config.yaml
num_attention_heads: 5
warmup_steps: 200
doc_mask: false
Each number is 128 + 32 x the weight over its row's rms, rounded and kept within 0 to 255. Layers, rows and columns count from 0. The size above them is the row's rms in percent of the matrix's.

# layer 4 MLP up, 1920x640, rms 0.0441, rows 558-567, columns 320-479
size [ 96 121  96  74  92  85 102 106  95 114]
[[129 103 140 113 106  94  81  45  57 116 151  94 157 136  84 166 137 106  50 103 148  65 112 146  85 129 135 111 136  95 135 126  96 138  69 152 135 148  90 181 106 155 101 138 123 116 115 133 106 122  89 188 143 117 107 132 162 143 149 101 131 138  79 185 165  90 167 169  77 139 174  85 100 110 115 134  96 189  95  94 168  81 128 105  89  99 101 154 108  74 172 109 144 161 141 177 139 157 148 146 185 145 102 106 128  76 147 161 193 123 108 115 181  94 131 130 169 144 151 139 110 143 121 132 132 204 109 129 172 174 101  69  67  96  89 123  75 104  46 116 168 155 124 106  75 118 117 138 151 192 138 159  92 102 140 100 110 100 147 124]
 [119 136 123 112 106 114 130 176  84 118 103 146 159 177 122 167 143 140  86 150 149  92 100  52 129 173 110 108 178  60 117  68 138  75 125 136 162 142  96 140 101 139 143 129 145 224 112 126 153 164 168 185 140 146 116 143 139 140 118 108 144  94 109  79 173 106  80  91 146 117 113 101  99 149  74 139 115 127 199 243 137 132 157 154 149 140 160 106 165 118 116 106 130 120 120  66 157 129  64 176 142 137 136 146 135 102 148 134 109 144 155 113 143 130  99 150  78 112 128 119 140 131 118 100 138 145 198  72 137 124 112 147 124 125 196  80 132 151 117 176 109 122  59  83 145 110 121 155  98 132 109 152 108 130 117  96 130  87 118 146]
 [151 145 114 166 139 133 122 141 199 124 161 134 112  92  74 123 110 150  83 109 107 130  70 102 104 115 144  97  73 135 124 133 156 128 147 113 184 159 121 106 141  83 161 160 126 146 172 120 145  76 118 130 146 162  66 118 149  55 159  95  87 117  47 137 160 155 172 136 149 148 173 152 143 134 154  98  97 117  53 161 138 167 149 140 115 115 119 107 120 149  99  88  91 153 168 146 178 100  80 148 137 136 163 166 141 152 128 184  77 130 115  93 134  58 150 142 136 117 127 126 145 169 149 103 148 152 150 118 105 114  88  94  61 152 169 154 120  96 132 205 127 153 123  82  71 108 153  86 104 143  92 153 189 138 189 151 125  60  88  57]
 [109  69 107  92  90 169  87 146  80 162 147 107  60 181 179 114 123 181 155 142 107 107 101 138 116 114 182 115 113 135 117  91 186 148 179 121 141  98  98 112 104 121 163 146  95 105 113  86 133 137 163 122 183  98 168 104 126 131 121 124 146 104 174 177  93 139 159 109  97 117 119  92 114  64 148  86 155  80 147 177 106 141 160 128 154 201 111 115 103 130 121 110 128 127 137 119 153  96 142 122 140 163 121 135 120 144 113  99 207 134 121  64 101 154 114 180 158 121 112 128 112  81 125 139  67 124 157  93 109 106 122  90  91 110 115 114 170 136  97 152  99 149  95 119 114 124  96 123 168 149 144  99 147  63 117  67 131 152  83 130]
 [125 135  93 124 140 147 146 119 110 186 114 140 143 121 111 138 162 127 136 167 137 163 111  77 116  82 157 119 115 195 163 134 138  65 175 115 175  77  58  48 144 154 179 117  55 216 150  72 123 132  52 170 117 134 151 174 117  76  91 155 148 163 153 117 137  89 116 181 131 145  99 131 167 124 138 203 122 118  41 143 160  87 127 143 149  89 148 105 119 138 123 115 187 157 124  79 155 115 139 122 152  51 149 110 140 101 100  96 178 114 114  85 113 133 188 144 128 165 149 164 110  95 128 132  80 113 141 110 134 132 176 182 198 139 161 141 190 172 127 140 142 107 149  88 117  70 156 104 125 168  79  35 126  90 156 148 150 149 160 119]
 [129 105  85 123  85 185  92 116  95  89 135 188 130 104 139 115 179 120 136 110 147 136 143 111 144  88 121 149 155 104 113  71 133 162 118 121 165 130  93 171 101 102 172 138 131 155 159 111  69 119 140 172 115 128 134  80 148 164  98 170 156 147  74 147 105 139 109 130 163 131 166  65 110 151 113  89 184  74  81  98  88 150 152 132  67 111 101 119 121 138 123  94 143  68 165 139 146  87 164 107 118 136 122 106  85 198  78 109 146  98 121 117 110 188  91 168  78  95  70 117 110  78  99 142 108 102 143 173 117 156 164 130  56 158 191 121 118 130 207 122  92 107  99 118 118 110 164 114 130 125 154  87 194 184 144 120 119 153 111 103]
 [134 117 142  94 150 151 186 134 129 100 141 148 136 114 142 160  94 119 116 133 153 126 119 168 188  51 114 132 124 116 122 184 125  75 141  77  71 140 104 116 154 111 104 170 106 107  94 126 147 171 120 157 130 134 135  91 107 161 138 154 113 100 131 142 139 154 161 122 133  84 108  81 116 131 145  80 126 110  67  68 107 141 147 146 101  78 133 145  94 106  98 140 111  82 123 167 167 117 136 126 166 128  86  91 128  72 142 172  50 132  95  76 111 118  49 152 116 174  99  99 109 146 117 129  81 140 125  93 163 133 123 116 109 168 126  45  68 207 100  49 149 164 118 157 141 155 148  96 134 172 118 128 147 146 121  80 128 130  98 133]
 [180 164 123 110 113 119  92 167 190 101 154 159 137 104 101 160 158 105 122 119 119 100 140 116 115 156  99  76 103  76  98 139 115 108  84 209 123 118 140 151 112 144 134  49 141 128  78  88 178 168 172 126 121 167 109 168 149 104 140 118 125 199 186 169  90 143  85  99 202 117 173 152 107 137 110  96 164 147 144 137 101  98 154 133 161 184 126  95 195 124 171  93  98 156  77  90 166 188  98  94 138 120  78 133  67  67 137 159 125 123 100 146 210 162  97  84  65  88  66 120 156 137 151 110 119 149 148 157  42 173 126 209 102 111 100 101 167  90 126 116  84 170 125  89 152  83 152 144 140 151 131 107 152 104 141 161 104 114 154 107]
 [ 86 195 127 172 138 114  91 121 107 106 105 134 133 122 120 140 146 107 115 129  76 109 120  77 113 133 161 110 152 150  95 132 132 105  75 130 148  75 174 109 122 101 118 143 109 121 129 125 143 159  94 172 179  55 122 141 142  59 109 151  80 119 122 155 127 117 177 118 117 129 115 129 115 106 133 115 171 114 118  62 121 156 154 110 101 153 144 118  90  64 160 145 151  90 161  93 108 188  96 170 146 148 164 155 136 196  73 121 255 185 142 113 188  92  95 134 137 145 170 131 196  97 120 100 109 101  72 158 125 107 118 129 108 121 196 120 143 131 129 167 143 120 131  96  83 130 119 200 153 132 105 112  84 129 179 152  81  94 112  24]
 [146 117 116 141 136 174 140 126 156  82  72 137  82 184  49 131 130 182 132 118 117 137  96 143 150 124 133 111 136  55 121 151  91 117 108 151  32 142 133  80  58 136  77 132 132 156 128  85 140 108 130  92 180 134 138 138 127  95 120  95 158 104 151 105 137 179 161 146 131  82 153 160  87 131  96 139 169  68 143 109  82 105 108 136 137 128 138 156 145 101 136 114 171 108 176  93 182 126  30  94 117 102 165 125  72 131 113 161 176 139 139 117 141 107 146 151 154 151 152  66 125 109 149 143 104  85 105  94 128 121 154 103 155 161 100 117 190 120 161 114 141 139 125  92  97 117 129 175 125  77 116 197  78 155 121 165  87 199 153 171]]
# layer 4 MLP down (transposed), 1920x640, rms 0.0391, rows 558-567, columns 320-479
size [ 91 114  98  81  95  90 102 103  98 103]
[[112 133 107 131  62 142 184 159 135  60 122 136 118 158 103  72  76 107 146 121 158 145 112  71 176 168 157 122 114 119  78 171 153  63 138 151  88  93 156 121  86 112 157 127 143 140 149 114 161 142 145 114  91 131 146  96 165 111 180 176  91 103 142 121 155 141  91 131 119  83  98 167 203  50 139 189 125 133 156 120  57 170  84 138 174 128 155 140 120 139  93 161 169 102 135  99 110 162 146 171  95 126  78 103 173 123 147 122 135 156  93 108 117 134 183 141 150 116 135 132 143 144 128  79 158 144  87  92 117  94 139 112  89 133 114 125 104 132 150  77 165  55 124 117 123 130  86 116  61 115 161 148 117  97 120  93 148 170 121 155]
 [214 181 126  73  55 104 123 115 139 179 126 122  89 172 111 126  95 201 109 177  91 131 142 131 108 100 119 149 103 124 146 154 109 140 114 117 109 126  88 130 135 138 123 122 137  96 152 129 111 181 111 105 135  44  82 131 131 142 183 123  96 147 107 137  98  96 140 147 125  97 163 169 107 133 150 105 167 145 143 139 160  90 147  85 169 168 174  76 121  70 159  80 126  95 128 123 173 184 132 150  86 130 111 122 118 112 153 100 189 133 149 104 133 144 137 138 119  58 131 135 115 132  96 139 159 145 144 158 141 109 105 107  98 124 130  87 154 117 130 140 108 167 162 136 132 130 134 189 122 122 123 107 136 135 174 148 121 125 118 104]
 [147 100 154 112 112 101 127 127 103 113 156  97 125 155 111 167 143 127  55 102 184 124  60 197 154 113 125 221 176 160 101 105 118 171 102 135 155 142 112 125 149 167 151 157  99 153 151 159 151 135 166  92 126 104 145 138 130 135 122 136 176 124  95 128 117 188  98 160 130 145 172 138 166 132 157 136 142 163 107 154 128 144 145 142 108 148 143 138  94 114 141  71  94 134 116 143 131 126 144 147 137 151 147 115 125 149 158 120 163  97  55 103  86 102 107 172 159 184 153 157  75  60 131 129 137  96  88 101 119 154 118  50  81 137 105 150 154  91 112 153 121 141 102 121 166 129 145 102  73  58 186 123 150  95  53 106 132  99 106 114]
 [165 119 163 128 112 161 127 134 180 106 153 137 166 100 136 137 172 183 152 157  94 100 105 168  38 124 154 122 107  56 118 120  71  69 131 161 159 125 134 118  46 159 106 126 158 114 101 157  92  98 107  93  77 111  88 134 118 145 113  76 165 147  73 104 153 108 151 109 231 133 167 143  82 119 128 157 120 130  85 165 181 165 138 136 140  96 166 131 138 116 129 125 148 119  96 107 154 145  66 150 164 132 176 161 116  68 139 143  78 149 150 184 160 140 137 134 108 148 168 212  67 147 143 128  98 163  82 110 133  77 153 130  92 166  91  82 134 108 112  85 142 126 151 113 126 118 165 125 123 141 113 132 146 155 119 104 167 136 157 101]
 [101  65 129 130 114 172 153 124 122  50 180 198  29 138 195 144 125 188  97 100 145 115  84 142 168 136 130 134 139 181 149 185  20 218  82 106 126 146 113 167 144 142  93 131 141 131 108 105 123 129 172  90 117 162 126 152 104 197 101 126  94 133 105  88  94 148  83 181 129  89  93 182  95 104 127 117 144 143 136  55 115 152 108 127 119 138  86 159 132 103 121 108 123 131 111 168 123 164 175 207 136  97 122 152 101 142 143 129 104  85 151 181 181 147 133 136 130 108 128 132 136 174 149 136  95 139 122 172 159 107  79  76 125 127 164 125 145 125 114 130 164 118 113 135 150 151 153 115  99 119 143 178 140 135  85 129 146 141  61 118]
 [135 114  95  90 113 120 103 135 185 144  96  90 136 142 131 136 114 146 151  98 144 107 121 120  79 135  78 147 158  94 123 111 118 151 121 131 165 117  33 134 126 140 138 141 103  74  93 141 116 133 149 152 136 126 120 128 134 159 109 151 123  85 132 122 127  91 175 153 134 138  58 130 108 143 112  77  74  83 122 106 163 114 101 126 141 130 125 123 184 123  64  95 186  98 149 106 168 125 130 141 179 135 156 149 153 132 167 174 148 160  62 177 110 150  99 137 106 148  94 144 105  87 157 140 110 144  89  93 157 120  69  69 158 101 120 119 124 152 186 119 114 182 192 152 103 146 159  59  57 140 165 154 157 108 136 110 153 138 119 146]
 [134 135 134 177 172  92 114 124 157 103  98 124  92 125 129 183 127 134  78 119  90  75 125  97  91 153 105 157 139 186 137 152 125 145 104  63 111  67 135 119 150 139  98 103 127  98 142 127 165 170 122 109 106 112 111 160 118 114 183 105  57  38 143 117 143 154 100  68 134 179 144 110 126 108 134 150 184 188 158 156 122 160 120 132 181 124 153 134 153 166 119  96 156 147 160 119 156 168 118 104 110 122 112  98 121  80 165 129 152 120 114 144 177 160 137 189 174 103 193 122  85 118 115 119 148 106 192 137  76 133 141 105  77 137 173  67 113 104 135 112 175  93 116  73 105 177 127 136 164 131  95  95 156  89 125 178 117  98 162 195]
 [ 56 124 170 110 114 152  76 121 152 176 122 127 146 146 144 116 132 138 130  68 143 156 126  90 180 123  83 121 169 145 127 162 133 150  91  80 122 152 112 105 115 136 116 142 166 110 149 131 119 118 157 103  76  98  87 149 210 112 101  87 118  94  74 174 194 165 165 172 105 161  94 139 160 113  87  99  64 124 154 111 159 105 117 106 103 106  76 171 102 151 141 128 127 102 191 156 129  78 186 131 156 165 146 166 123  98 163 183 158 150 150  88 140  73 107 158 157 121  95 134 114 128 167 125 150 143 121 148 165 126 165  99 132 173 138  98  95 128 106 111 187 154 179  66 161 200  96 178 152 134  90  79 100 159  64 192 114 133 112 120]
 [ 92  96 150 128 118 116 112  80 133  69 139 111 183  74 139  81 137 158 128 133 165 210 151 142  47 153 155 135 106  85  81 152 100 119 123 136 132 118 156 100  98 118  81 160 112 100 116 148  99 160 164 130 139 139 162 141  67 149 121  65  99 138 161  98 143  90  90 137  99 122 143 125 160 133  71 136 132 107 174  95 135 137 130  89 119 135 136 119 126 129  91 109 142 141 119 110 172  93 105 193 189 130 128 175 128 113 157 120 227 149 127 120 178 125 153 120 113 123  72 167 124  84 141  80 125 105 103 144 116 130 111 188 196 195  89  95 147 173  96 131 142 151 122 143 223 156 147 139 139 111  85 145 118  80 140 143 106 108  79 149]
 [147  96 139  96 129 148  59 108 141 124 169 157 138 133 130 130 104 157  99 132 115 175 172 104  92 147 155 133 110 162 157 143 137 131 107 174 178 141 154  94 128 104  94 149 129 121 131 124 144  83 142  49 106 109 125  86 132  57 110 138 160  81 127  87 157 165 141  71 121 151 177  89 158 139 194  85 125  87 114 138 133 136 132 164 130 123  94 103  62 117 146 152 166 118  97 169 134 179 124 154 136 183 146 128  39 120 164 175 165 138 150 120 139  88 139 149 148 159 108 126 103 179 145 144 190 133 137 179  69 162  68 128 140  92 123 159 115 110 130 101 129 120 145  68 145  74 146  94 150 117 128 171  90 151 116 107 183 179 181 131]]